{"rope_theta": 10000.0, "rope_fraction": 1.0, "attn_scale": 0.125, "bias": "none", "lr_head": 0.00535}
Each number is 128 + 24 x the weight over the matrix's rms, rounded and kept within 0 to 255. Layers, rows and columns count from 0.

# layer 6 MLP up, 832x320, rms 0.0446, rows 776-790, columns 160-319
[[131 180  99 102 122 143 117 164 150 136 118 135 128 127 124 141 113 114 111  81 125 102 144 136 127 122 100 124 159 126 111 132 131 127 127 111 126 127 169 135 105 154 113  76 127 129 128 104 137 150 102 129  99 177 136 190 160 164 114  98 167 141 138 137 131 138 129 124 130  85 154 119 147 125 131 162  90 137 158 157 130 117 134 121 148 135 144 150 174 103 172 107 115 100 145 135 141 128  95 143  83 139 172 130 123 111 122 158  92 124 150 132  87 130 128 151 140 170 148  93  92 143 129 117 135 165  84 116 105 137 130 101  95 126 176 170 109 117  92 125 183 154 110  88 133  83 119 103  97 116 118 134 145  97  82 169 148  98 151 126]
 [119 106 140 114 117 104 149 110 192 154 113 140 141 118  85 155 131 111 146 127 117 125 132 107 130 158 108 139 166 108 141 127 132  99 119 144 107 138 139 128 164  86 127 164 142  78  88  94 141 139 119 110 190 159 113 107 164 128 115 163 137 108  90 127  81 152 149 148 154 151 159 134 146 171 126 143  86 114 117 131 132 109 139 130 142 173 108  85 132 123  98 158 135 127 145 122 139  95 152 140 162 142 135 143 130  95  99 122  59 164 140  78 160 186 171 154 180 105 107 122 121 129 158 130 102 101 144 133 131 114 146 168 116 165 129 151 160 105 109 169 101 143 120  98 143 124 181 158 103 144 158 130 136 140 115 149 131 145  88 129]
 [151 133 122 102 188  92 116  86 131 110 119 142 134 105 122 124 167  95  89  82 135 107 130  92 125 119 138 107 144 179 148  58 132 155 160 139 129 145 149 112 129 138 122 125  93 110 109 174  93 146 148 159 123  95 153 116 143 149 132 132 130 157 105 137 134 139 138 140 182 137 115 118 153  96 168  88 119 103  79 129  99 133 136 105  87 101 159  99 187 117 161 123 137 125  53 128 139 102 135 139 131 191 144  92 179  82 156 132 138 111 184 106  83 114 140 108 133  89 167 176 130 106 101 111 123 114  81 106  66 133 128 113 128  67 151 147 125 141  93 132  79 112 134 127 145  76  91 126 164 152 134 142 102  98 145 126 119 122 154 111]
 [146 104 171 134 157 110 137 116 164 138 111 133 134 111 103 177  99 153  84 153 150  82 135 133 163 124 148 166 108 109 148 132 186 176  93 173 104 119 188  93 111 113 122 143 133  97 133 150 122 126 137 133 123 109 133  82 132 125 109 107 165 146 125 145 121 140 128 141  94 128 180 179 151 113 102 116 102 112 125 107 111 116 120 104 176 100 143  87 125 137 139 119 103 118 130 145 140  89 110  74 217 108 111 171 102 140 157 143 136 115 104 125 108 110 133 125 147 145 127  79 129 122 116 129 120 126 114 125  84 143 161 123 148 152 159 134 183 107 116 107 107 126  70 108 137 106 133  94 120  98 118  97 101 100 133 135  98 108 146 152]
 [129 150 127 110 136 137 127 104 136  73 160 133 126 125 157 100  93 130 109 109 149 100 102 112 111 111 164 139 130 157  99 172 145 136 162 108 143 102 116 116 147  84 145 109 116 162 105 100 117  92 101  99 156  93 148 168 102 115 150 124 160 137 151 116 158 151 109 150 108  86 124 116 131 156  81 138 115 138 103 127 146 145 135 102 146 124 124 127 151  93 144 130 121 139 125 148 119 128 125 124 106 111 137  99 119 151 149 109 164 168 142 139 166 119  79 144 144 155 126 118 112 104  98 118 139 106 149 137 129 151 133 105  92 128 108 103  86 122 114 174 138 106 139 149 108 134 153 117  87 160  81 106 126 146 105 149 132 139 137 131]
 [129 110 167 112 129  73 150 102 120 124 165 137 124 137 136 124 139 108 101  75 123 132 144 130 167 145 103 103 158 150 141 155 162 108 111 127 128  98 145 101 167 108 135 138 130 129 143 162 119 155 132 149 136  96  80 132 149 197 121 210 114 127 106 134 140  89 135 124  82 150 106 155 105 111 153 170 122 167 174 120 151  86 135 141 132 114 133 136  87 122  92 111 146  91 125 124 112 116  83 139 173 158 126 127 116 130 103 158 193 112 136  84 175 147 142  91 132 143 113 123 115 106 122 148 101 128 143 144 112 116 161 107 124 148 158 122 136 153 117  85 121 121 160  99 155 128 101 181 159 149 150 169 110 137 147 128  90 104 151 138]
 [ 81 110 128 105 131 131 142 123 132  64 101 109 127 148 149 169 119 142 122 101 132 145 183 108 150 139 142 156 133 138 155 114  87 139  82  92 145 177 117 122 128 114 150 128  96 131 107  56 147 126 141  98 165 138 148 131 144  83 171 126 136 160 121 161 114 154 118  67  82 117 106 125 142 134  71 146 153 110 137 112 154 124 153  93 143 163 100 145 158 154 156 138 140 129 149  88 157 111 126 145 105 108 157 158 131 157 105 116 124 140 108 139  90 133 147 178 105  86 113 122 151  93 157 156 138 143 157 123 117 137 140  73 137 109 101 133 114 130 154 130 142 117 102 139 139 113 121 152 102 129  93 160 141 111 141  81 145 111  92 153]
 [124 128 125 133 179 132 110 104 141 132 131 124 141 136 152 148 187 112 122 142 128 139 103 116  94 143 114 133 131 147 186 132 110 159 133 149 135 148 144 106 112 163 150 147 112 156 111 140 113 154 109 125 106 107  54 143 132 111 167 154 126  91 100  93 133 140 103 150 130  93 146  95 138 121 127 134 126 116 114  94 154 103 154 133  75 131 106 165  87 127 134 153 107 124 142  77 158 138 139 153 117 120 152 162 141  82 140 134 186 179 117 149 116 139 102 129 135 137 173 150 107 105 123 125 167 154 154 165 112  94 125 110 113  69 143 177 113 134 138 122 111 136 122 122 122 129 115 156 146 136 106 127 175 101 161  95 129 144 110 126]
 [136 113  67 117 137 122 125 188 127 131 137 117 163 149 134 144 128 154 149 138 174 125 140 102 136 124 159 116 148 104 128 164 152 120  91 137 141 127 165 161 149 138 141 130 143 122  90 128 112 154 120 158 169 144 159 132 120 132 149 148 147 139 135 170 142 123 113 132 149 100 134 147 136 122 158 149 111 104 118 135 105 114 165 132 103 149 126  92 100 135 116 122 106 155  97 121 114 154 153 124 117 155 118 127 140 127 127 117 105 108 145  95 173 128 154 148  99 101 113 134 153 141 103 152 115 113 145 127 138 174  71  97 157 123 162 125 140 140 101 159 114 142 126 159 147 146 131 130 131 138 105 120  64 144 133 126 140 105 167 160]
 [138 141 124 126 149 174 145 110 102 137 111  94 114 111 136 149 114 125 110 101 136  79 124 118 120 114 142 127 142 178 163  97 126 145 114 111 160 110 138 109 109 139 157 138 160 137 123 120 121 165 136 141 113 179 120  91 137 102 159 120 148 127 124  93 142 141 147  81 127 145 100  87 120 122 103 142  96 128 125 161 104  83 102 145 174 154 114 158 136  81 130 112  88 175  86 135  72 136 187 130 177 124 103 151  92 133 144 132 122 127  98 125 122 113 131 127  92 112 138 131 107 126 112  96 167 117 116  76 129 132 145 116 154 148  70 113 118 104 125 172  95 109 110 129 136 120 186 130 123 205 130  96 137 121 135  88 154 132 169 135]
 [ 86 114 111  94 149 108 145  82  98 114 113 110 143 120 137 103 127 119 130 105 116 149  97 212 147 128  93 134 126 139  94  84 157 157 119 123 148 109 138 145 104 136 127 127  78 138  51 155 145 152 139 105 133  60 103 115 144  90  99  70 115 124 125  92 180 113 126 141  99 130 170 129  85 112 108 145 165 156 124  85  71 107 158 122 144 124 134 131 138 105 113 117 159 138 126 114 107  87  99 104 135 147 162 130 116 126 145 158  94 123 117 108 118 113 133 124 143 157 111 116 123 150 143  77 135 187 140 131 125 151 151 124 140  99 145 147 121 173 108 125  91 153 121 133 138 122 150 111 137 134 146 104 125 139 125  82 140 152 178 114]
 [112 138 120 120 114 160 110 137 104 120 141 137 131 164 101 131  97 100 119 111 125 110 138 103 154 120 116  90 123 102 174 116 110 107 120 117 149 124 111 138 105 106  99 133 118 168  99 141  80 120  83 171 176 102 129 114 128 119 153 137 140 107 139 120 121 137  82 182 101 123 145 119 162 115 107  94 140 160 150 126 117 131 142 114 123 116 117 116  99 146 100 125 118 151 167 116 147 132 111 121 164 102 155 121 130 123 142  87 122 113  74 123 144 108 154 119 153 187 149 186 122  95 145  92 123 102 110 156 143 139 160 119 144 113 138 127  55 112 120 149  88 164 161 137 137 145 111 182 143 108 159 140 123 133 100 166  92 115 123 135]
 [116 134  85  92 137 118 134 166 141 108  82 155 159 123 141 138 149 154 154 136 186 112 102 149 141 106 115 130 146 138 103 183 116 121 156  70 124 159 135 119 125 159 124 140 143 110 156 140 113 139 100 132 106 162 124 147  99 131 108 125 160 124 165  90 113 132 138 133 111 129 154 180 162 166  97 121 103 107 154 113 142 103  84 113 166 107 127 112 139 118 129  96 132 146 149 136  94 150 104 193 122 120 115 147 159 110 167 132 130 104 121 112  99 112 128 109 169 144 120 161 114 114 159 108 145 186 149 158 116 128 138 117  95 119 131 116 177 106 125 128 130 117 146 122 154 178 164 110  90 122 127 144 177 130 129 144 170 165 148 152]
 [115 138  91 149 135 119  97 103 131  90 103 101 141 117 134 110 148 136 123 123 107 110 170 130 157 170 139 107 131 152 122 127 165 120 118 109 190 136 149  80 114  94 102 150 124 148 138 149 130 143  98 128 140  87 120 149 135 128 112 122 112 152 158 116 112 120 138 148 120 104  90 105 149 152 143 134 127 221 155 133 139 179 116  95 132 136 150 110 122 133 107  85 133 128 147 133 170  99 107 135  93 104 102 137 121 119 143 146 106 151 101 112 114 139 102 121 128 116 145 115 120 141 131 108 144 142 138 149 144 114  95 105 166 161 152 161 113 126 118 153 175 152 163 164 109  92 125 129  84  91 159 124 160 145 170 126 158 132  97  96]
 [141 120 108 109 123 130 136  99 146 109 110 115 121 131 115 144 141 122 150 111 187  86 108  88 137 125  96  98  97 162 145 120 162 124 154 106 163 156  65  64 163 112 133 147 120  87 129 161 157 137 103 111 137 122 113 124 103 122 138 105 140 119 100 131 117  98 131 163 128 145 103  98 146 136 154 128 116 109 147 119 103 145 136 156  92 107 143 119 145 133 107 140 133 120 104 113  93 148  99 146 146 159 125 107 154 150 142 135 112 101  84 130 142  94 155 141 166 126 108 133 111 134 142 102  77 107 132 106 134 153 122 104 111 147 140  98 101 120 120 150  88 137 113 133 134 134 167 129 141 130 168 140 134 119  24 134 121 114  88 121]]
# layer 6 MLP down (transposed), 832x320, rms 0.0446, rows 776-789, columns 160-319
[[160 130 124 151 172 110 148 126 113 145 130 120 135 125 107  90  75 137 137 133 118 129 123 102 158 139 143 124 139 120 119 132 126 105 160 135 130  70 145  88 126 127  76 125 138 151 139 143  98 101 180 152 136 143 125 180 138 143 161 141 134 154 121 161 156 154 115 142 112 109 141 176 144 148 136 139 146  93 129 140 153 171 160 128 109 166 117 120 106 129  98 118 216  94 140  91 146 133 113 103 138 153 127  93 146 118 134 130  80 132 110 106 159  83 164 135 141 105 125  95 150 124 133 105 126  85 121 126 133 167 145 109 117 133 128 107 112 127  89 113  67 152 152 146 142  79 154 112 139 133 107 111 134 102 114 108 111 144  74 160]
 [115 174 130 121 102 138 115  98 163 158 114 111 154  93 148 122 158 118 136 145 134 158 144 155 102 168 118  71 112 181 124 132 104 116  98 102 108 151 131 138 117 190 145  76 148 133 109 183 131  76 122 111 146 113 167  70 125 110 122 148 130 138 128 127 182 103 125 117 116 134 125 131 167 133 124 123 157 142 130 131 157  73  88 102 131 142  86 151 142 118 129 129 161 143 165 125  85  66  95 103 137 154 155 149 144 123 147 133  99 181 139 122 107  96 120 143 132 156 114 141 152 100 120 142 125  87 150 148 140 106  81  87 156 112 142 142 125 115 134  94 122 132 143 132 154 108 145 128 150 144  81 101 159 140 135 130 112 124 144 134]
 [131 124 166 125 126  75  99 126 107 155 133 145 136 117 118  99 167 103 144 128 167 148 133  98 148 104 131 108 145 119 182  68 139 144 126 132 149 115 174  68 114 131 141 100  48 123 124 147  84 113 122 165 175  94 155 103 148 120 145 108 132 168 140 145  83 115 129 149 136 178  87 150 139 104 132 134 129 134 135 136 153 128 131 126  79 133 137 132 145 123 123 174 152 132 101  90 110  96 138  84  95 165 126  97 120 111 119 114 111 137 134 102 134 161  98 135 108 119 114 123 134 173 117 130 110 133  90 105  82  78  97 131 131  89  95 167 123 161 159 101  83 157 134 147 109 144 113 127 117 111 107 110 129 100 121 161  92 125 166 131]
 [175 119 127 120 126 104 150 108 114 125 135 105 149 108 110 153 141 104 107 127 158 154 118 121 140 134 152 150 107 119 148  87 153 134 107 136 176 138 120 103 119 108 145 116 118 163 140 136 140 116 100 125 111 107 125 124 135 112 134 138 154  90 128 131 118 183  98 174 160 111 140  95 140  97 102  96 121 145  98 119  56 129 161 166 180 125 146 105  99 153  99 129 152 113 158 136 134  94  86  96 155 157 122 107 128 125 118 104 146 102 134 123 106 123 116 159  94 131 122 116 139 155  89 151 122 135 114 148 125 118 151 134 128 147 143 161 159 106 182 104 115  86 101 145 122 123 122 132 144  97  94 142 110 134 123 139 142 102 121 150]
 [104 139 120  70 145 151 119  86 107 128 143 126 152 140 101 140 129 140 161 118 125 164 150  97 152 106 154 138 163 140 101  94 143  98 113  62  97 137 127 133 113 181 103 115  92 141 123  84  95 132  92 147 164 146 121 152 150 112 126 123 124 132 119 143 135 116 107 102  95 152  80 138 159 132 161 120 146 101  99 154 132 130 107 136 130 121  83 139 127 125 145 167 158 106 108 197  90 115 133 108 142 134 132 101 142 106 124 140 149 139 138 140 132 197 126 139 121 132 134 152 129  64 117 116 129 135  90 163 127 151 136 120 129 133 150 156 130 161 128  81 108 103 101 139 152 136 112 113  98 165 102 157 160 143 113 132 147 151  51 173]
 [ 86 127 120 131 141 133 115 128 104 116 127  67 127 140 161 118 151 121 133 165 159 104 142 141 123 120 141  91  94 119 118 104 106 105 110 120 133 132 130 145 164 149 126  77 105 161  84  80 161 125 155 116 106 139 136 132 131 120 144 120  95 142 149  90 172 141 181 116 149 105 140 152 148 140  86  95 145 144 103 137 105 150 121  99 103 119  72 135 111 164 137 150 117 172 100 136 117 124 161 138 119 117  99 128 140 138 155 161 108 152 132 157  62 143 179 151 113 156 128  95 159 117 137 128 145 124 136 138 127 142 174  84 139 126 154 142  98  91 110 168 154 129 119 176 116 117 151 106 120 123  99 122 122 159 118 161 144 166 176 110]
 [103 119 124 140 123 128 118 155 176  95  77 116 156 154 159 126 161 159 155 145 110 132 165 140 140  90 114  83 123 135 133 142 101 195 134  86 117 151 135  90 123 135 106 116  98 115  84 136 127 129  98 109 156 129 170  76 113 146 122  71 159 152 119  95 164  66 152 143 125 112 151  99 143 124 109 135 127 114 123  88 157 126 129 162 123 162 120 106 117 132 146 124 146 135 135 119  93 118 153 145 114 116 118 146 126 165 109 119 154 149 109 173 126 143 134 107 119 138 140 106  66 123 119 153 135 175 106 132 130 150 110  90 150  88 166 115 143 135 104 161  82 125 183  67 124 191 131 127 127 125  79 156 115 144  96  98 119 144 138 126]
 [159 129 186 176  99 128 162 127 134 110 151  75 178 128  89 125 160 131 116 117 163 104 130 112 117 141 155 141  91 167 163  95 158 107 112 108 158 101 110  96 150 118 120 107 116 138  83 135 137 117 125  95 117 108  62 107 138 124 182 102 149 115  96 113 113 135  85  96 158 116 145 119 146 124 124 141 139 125 151 115 117  88 131 168 102 156 128 154  90 100 148 124 121 146 151  98  85 125 113 120  90 125 155 168 113 143 107 129 111 172 181 113 152  90 148 124  75 119 176 108 112 121 129 138 143 150 138 165 128 119 158  86 136 112 135 124 118 133 156 108 172 163 107 115 163 144 118 140 146 145 111 140 123 112 125 125 119 117  90 125]
 [141 119  98 121 148 106 134 107 116 104 103 113 101 116 105 110 161 133 136 139 135 130 130 130 119 102 164  63 119 153 105 148 111 102  93 160 138 139 156 114 161 145 114 119 137 126 104 114  93 138 102 153 135 101 152 122 103 162 150 157 127 132 142 122 150 121 103 113 137 105 121 152 121 132 121 159 136  96 132 129  86 127 144 160 108 108 118 129  82 129 141 138  87 108 118 140 120  99  96 160  97 146  96 119 125 108  89 146 137 109 153 127 174  96 130 133 120 100 104 142 110 120 172 129 114 164 163 169 131  96 109 117 107 150 130 114 108 105 111 112  97 147 175 148 147 130 147  82 134 110 112 122  78 147 132 138 112 143 168 120]
 [197 151 140 119 191 126 132 167 194 105 101 114 135 129 116 126 149 166 172 149 139  93 160 143 160 142  86 137 126 132 149  85 112  91 183 147 158 128 121  96 136 132 172 161  96 124 123  88 152 137 137 136 125 103  82 123 101 125 103 156 165  94 159 132 148  94 140 131 116 114 110 101 109 166  78 157 163 135  93 156 107 170  90 120 118 145 134 143 124  97  96 113 161 139 141 131 121 129 165 107 142 165 123 129 118  96 113 127  90 147  88 131  76 126 146  91 125 101 108 102 104 103 133  86 168 120 206 133 143 127 151 148 131 116 115 133 110 112 151 110 109 121 139 101 113 134 122  66 137 150 118  88 123  92 102  93 111 104 154  99]
 [123 120 134 138 127 140 186 122 142 133 110 119 137 111 126 128 179 148 184 138 104 115 141 116 121 120  83 134 135 127 137 103 152 126 129 152 134 105  69 114 160 135 106 110 108  97  71 120  88 128 139 126  81 125 141  97 107 151 137 127 107 126 157 139 105 120 103 118 102 147 155 122 136 110 105 103  99 104 149 161  67 108  92  82 141 111 159 158 122 144  98 119  95 135 134  95  73 136 133 132 152 162 129 122 156 103 114 138 122 132 134 120 136 135 123 131 153 121 165 116 161 130 136 100 123 165 125 171 130 119  83 111 164 122 139 112 151 116 153 163 118 133 125 125  96 104 139 150  95  82  95 121 140 122 131 124 147 153 144 126]
 [143 139 137 157  99 139  88 122 128 147 146  92  93 125 137 158 167  91 121 148 143 136 122 156 179 114 134 156  80 162 118 154 147 128  81 135  88  98 126 115 114  85 164 121 152 128 105 143 122 147  91 127 146 138 101  86 155 100 172 134 163 109 121 102 113 104 126 119 113 132  80 112 117  75 116 115  83 125 176 108 120 145 135 135 152 149 138 149 151 109 105 148 116 117 120 137  92 136 126 141 141 138 129 132 126  90 127 139 200  87 105 166  95 148 128 139 117 127 135 117 110 150 132 123 134  91 141 138 149 115 119 123 137  96 117 106 131 123 126 140 124 150 109 143 121 141 131 137 136 151 119 150 120 148 164 120 103 135 157 101]
 [132 150 100 107 113 155 142 155 127  89 114 143 116 120 127 129 134 116 128 148 165 104 119 121 134  99 121 125 127 114 144 147 126 113 134 108 106 140 172 128 113 112 110 122 139 120 121 134 131  95  76 124 119  99 132 115 104 142  81 127 181 119 138 114 117 135 134 130 125 149 174 119 101 115 101 135  90 150 145 119  94 102  95 147 158 152 157 109 155 105 102 112  93 150 140 176 118 167 122 172 137 112 106  98 142 146 156 102 131 121 131 181 139 138 109 112 131 144 133 184 121 110 165 102 125 153 163 160 125 127 147 126  98  88 104 145 167  96 122  87 143 142 143 136 112 194 159 110 127 141 160 109 133 151 109 142 161 159  63 140]
 [154 174 125 105  89 136 170 152 138 116 110 127 138 153 116 143 154 139 158 129 140 125 110 155 139 153 154 122 123 171 127 165 131 142 128 140 153 129 114 157  88  45 153 144  99 142 127 120 139 127 135 160 140  94 124  80 108 155 106 160 140 127 106 117 101 161 177 119 150 136 126 107 109 164 140 133 105 111 160  93 123 131 128  82 142 125 141  83 174 126 149 163 158 137  78 110 157 117 159 103  80 132 114 149 110  95 126 120  90 133  86  76 122 133  85 119 124  86 124 145 128 101  96 141  90 100 108 172 100 134 132 114 158 159 116 157 149 129 105 138 126 141 113 143  79 120 120 114 116 128 118 114 153 128 169 119 136 112  72 139]]
# layer 6 MLP gate, 832x320, rms 0.0446, rows 777-790, columns 160-319
[[138 146  81 144  86 134 122 104 133 160 138 118 135 120 109 132 129 152 152 122 165 132 112 193 149 147 132 132  96 152 154 122 121 186 131 114 121 125 147 122  97 165 106 117 116  99  39 110 156 116 139 153 166 131 141  88 113  93  79 170 129 131 122 132 111 106 140 147 174 128 181 159 127 134 110 118 102 116  61  83 141 126 123 149 102 106 137 134 125 126 145 136 184 169 152 144 138 109 103  91 120 121 134 139 132 113 129 111 108 151 182 140 150  79 101 123 156 111 163 153 150 117 104 135 106 131 133 123 108 135 126 102 158 132 164 123 180 177 157 134 170 134 146 148 126 143 164 123 128 171 123  89  99 151  97 116 103 164 140 101]
 [136 149 143 122 172 130 134 128  96 103  87 140 103 115 137 113 146 128 108 156 155 119 153  85 142 114 134 146 109 125 122 101 108 148 142 154 123 133 142 132 139 106 128 147 140 124 140 130 185 139  94 112 152 127 155 110 117 124 180 174 175 150 130 109 146 167 148 133 122 135 122 139 145  80 148  97 110  73 114 129 170 130 136  91 125 139 172 112 148 100 155 121 132 147 106 101 132  98 151 143 123 110  84  87 160 112 139 147 157 125 133 120 120  97 134 120  88 144  94 112 117 131 151 140 126 105 157 153 128 116 104  98 102 119 166 135 151 132 157 111 141 127 128 119 126 148 161 119 153 167 134 126  69 129 168 142 157 149 117 161]
 [155 121 129 166 154 112 122 122 143 182 150 106 116 125 126 112 140 172 103  99 169 119 103 135  87 142 125 140 104 163 153 114 137 101 141 116 134 110 140 129 120 134 141  94 175 128 136 163 135 108 155 139 121 144 103 116 131  75 144 110 145  98 112 135 162  91 181  93 161 119 131 145 167 147 123 120 110 143 115 123 142 151 102 134 135 137 160  96  94  91 104 142 146 142 125 121 157 140 123 121 146  83 141 151 120 136  97 121 144 145 142 112 139 132 140 110 116 120 161 121 115 141  77  95 142 154 128 200 103 123 115 163  96 149 136 155 176  98 142 158 135 122 113 137 107 126 122 105 126 150 118 155  86 118 121 130 138  93  91 132]
 [184 105 112 142 131 148 169 174 161 151  83 129 144 146 166 148 136 145 110 157 142  98 117 163 156 134 130 136 120 115 114 112 152 133 124 121 141 115 115 101 157 117 189 155 133 122 122 130 115 128  86 183 125 146 119 128 141 120 145 100 157 123 125 116 172 116 149  82 146 127 159 142 115 103 125 172 124 102 114 144 124 159 126 126  99 150 142 140 109 141 145  97  97 142 114 111 116  97 126 140 119 118 112 118 121  93 168 149 133 131 123 157 135 150 136 134 158 160 148 168 154 135 145 128  96 125 110  99 115 127 100 139 137 121 160 114 138 125 152 133 183 137 111 136 139 145 122 137 124 107 156 176  96 151 113 140 135 123 114 122]
 [ 93 118 131 148 160 162 116 138 132 137 158 141 122 146  99 133 119 147 140 113 133 116 130 126 168 155 120 110 109 103 146 156 167 141 117 142  96 114  82  93 129 149 100 141 155 105 116 106 124 130 134 133  71 151 138 124  93 115 152 122 117 133 132 177 121 127 102 145 132 108 147 149 146 146  90  99  97 110 156 114 170 120 100 108 106 157  71 135 117 101 139 133 109 123 124 134 127 135 111 168 120 110 166 156 129 117 134 117  74 142 126 122 121 127 119 110 115 171 161 104 112  82  75 153 150 130 125 144 122 117 135 145 107 151 130 173  88 129 128 141  90 144 166 118 121 114 134  67 160 130 153 120 139 129  67 133 140 145 146 129]
 [108 117  90 103 124 142 136 147 121 109 113 103 115 125  99 119  86 120  89 143 167 135 120 134  92 150 126 121 180 111 113 132 128 114 129 154 159 144 134 116  98 107 117  94 147 121 140 149 117  90 145 145 155  97 125 156  94 131 124 125 102 103 139 132 111 127 140 157 115 132 141 171 104 162  92 143 160  86 115 163 100  88 124 126 114 127 154  93 145 118  96 159 120 130 109 118 121 113 119 136 112 136 192  98 126 128 124  99 112 133 123  88 142 130 118 144  97 128 139 130 127 136 129 150 123 149  96  99 125 139 128 143 167 110  86 133 167 107 160 124 120 146 140 128 181 107 130 118 113 100 185 122 137 117 150 120 144  73 183 146]
 [123 130  95  85 117 127 119 174 115 141 148  96 204 130 136 129 127 147 112 128  90 152 118  92 160 120 125 123 125 134 126 100 121 124 106 144 138 138  77 116 118 120 114 161 140 118  92 149 139 116 136 133 120 178 147 144 128 152 134 104  97 120 137 111 132 144 153 166 136 106 120 169 145 159 103 156 150 135 126 144 116  82 102 128 140 104 129  80 151 128 163 129 102 123 128 144 109 111  98 119 116 144 107 128 128 122  88 129 118  81 176 159 120 122 132 132 167 101 145 156 131 139 123 103 117 142 105 157 120 181 144 127 123 118 122 103 119 117 166 105 146 151  84 108 138 128 121 135 131 154 126 177 163 141 123 173 108 128 153 138]
 [146 159 137 127 151 140 154 128 117  87 107 155  88 147 142 131 135 112 106 108  89 100 166 157 109 153 162  92 132 148 120  97  89 115 147  98 130 111 133 120 112 140 123 138 156 167 125 154 124 114 108 165 138  97 165 140 122 119 133 126 118 139 113 112 135 119  96 125 131 115 103 149 134 164 103 156 140 155 100 104 126 144 100 161 127 111 169 117 112 138 161 164 130 152 108  92 107 102 101 167 129 140 128 115 122 167 105 132 163 107 129 115  87 154 121 120 101 137  99 140 132 123 162 125 167 114 123 147 126 123 155 140 131 166 133 163 133 128 130 113 112 140 138 117 107 126 157 113 127 129 138 124 137 142 104 125 164 160  76 133]
 [129 142 124 169  79 131 108  78  74 138 128 144  88 107 118 147 145 112 119 122 106 152 119 137 120 173 147 123 128 148 126 128 144 112 112 154 128 138 144 202 117  76 164 141 184 146 114 160  99 152  95 143 132 134 122  97 159 175 121  96 137 168 136 199 111 181 126 150 139  83 113 146  89 125  99 115 143 185 102 158 138  78 141 105 112 126 128 132 143 118 112 101 163 141 169 132 166 106  89 132 153 154 109 103 153 113  92 124 169  97 134 124 122 121 118 118 137 123 133 173  97 128 157 197  95  70  93 127 209 147 160 125 118  76 183 143 128 119  88 161 123 115 130 121 122 111 149 149 114 119 154 111 133 152 144 113 166  97 135 173]
 [129 177 116 127 160 180 150 119 141 122 116 104  96 110  93 122 109 132 134 153 130 110 112 118  90 135 121 142 132 132 131 139 140 108 126 109 122 131 105 102 118 126 112 143 155 107  91 154 139 179 139 138 122 119 137 165 121 105 135 111 138 128 127 104 127 122 119 125 146 104 206 110 164 144 132 178 128 129 128 114 111  76 103 142 131 144  74 142 146  95 103  93 145 109 133 135  93  86 132 169 134 140 168 169 142 141 106 119 128 128  92 130 149  95 152 136  87 117 111 130 137 110 127 123 140 161 136 139 105 132 131 152 104 119 133 123  80 160 112 112  74 139 173 136  83 129 130 179 155 100 124 129 121 128 118 111 147 103 125 141]
 [182 140 124 139 105  74  71 138 140 154 115 146 138 145 120 122 131 103 109 169 161 110 138 126 134  97 122 145 108 149 121 113 135 159  94 102 109 132 130 175 105 146  88 138 130 131 186 139 103 132 128 134 133 155  66  91 160 135 114 143 161 132 146 127 179 147 113 142 143 118 132 121 160 148 125 116 121 105 141 105 140 119  95 149 137 112  99 117  93 113 129 134 127 174 157 141 126 118 119 124 167 142 126 122 126 142 124 140 133  97 134 130 144  95 163 137 143 170 146 147 121 113  94 129 117  74 116 136  88 148  83 124 132 136 122 128  77 140  83 135  74 133 116  99 115 167 137 153 123 158  61 157 131 197 171 146 172 128 140 136]
 [120 102 105 169 156 174 138  79 134 148 113 108 103 136 116 173 175 115 104 142 126 148  91 174  89 114  93 113  91 112 127  87  88 122 176 129 154 120 140 143 138 125 112 121 112 134 139 120 138  94  86  69 145 133 138 113 138 112 155 135 121 147 129  91 147 138 131 136 105 125 144 109 111 138  98 130 146 135 162 139 163 169 101 186 107 153 111 117 121 130 159 148 148 127 118 181 151 120  86 118 163  92 143  97 143 136  91 153 141  94 166 112 174 125 112 132 138 149 117 126  86 126 116 132 115 128 176 151 127 120 191  85 114 162 105 141 113 118 112 115  77 126  99 109 113 166 119 177 157 137 141 109 120 169  96 122 135 109  81  90]
 [106 131 158 106  94  88 130 101 151  85 116 128 157 126 122 147 121 103 115 128 121 141  95 112 182 103 100 147 118 146 134 130  89 137 142 119 113 150  97 105 134  95 187 123  79 137 141 131 134  95 149 114 162 110 154 120 103 139 125 200  98 113 108 149 150 124 124 117 119  87 129 166 161 146 160 156  97 132 120 152  96 176  90 138 161 115 143 115 130 160 167 149 167 174 140 121 153 134  92 122 178 139 129 128 105 186 115 153 117 127 117 118 150 129 134 148 119  89 100 114 124 116 169 146 138 133 145 172 155 129  80 108 148 161 125 179 140  96 114 125 152 146 123 131 153 141 144 109 112 139 143 151 147  95 142 102 147 106  98  83]
 [131  94 159 126 152 132 137 122 106 100 164  93  93 144 131 129 144 132 154 123 106  57 122 128 127 123 150 128 143 143 135  97  92 130 133 108 137 107 139  83 151  98 134 133  83  83 125 124 108 138  69 124 168 172 140 122 129 120 130 142 141 177 108  96 144  53 176 133 117 137  94  98 133 149 107 158 150 141 132 133 116  71 123 103 111 126 145 146 135  82 156  82 124 128 123 153 142 124 110 117  99 143 112 169 165 157  75 113 154 114 130 137 125 150 157 133 123 143 112 131 150 130 132  82 126 133 178  94 134  84 123 108 136 127 137 124 114 146 112 175 171 123 161 124 143 126 152 131 126 108 170 152 164 121 158  98 103 148 123 144]]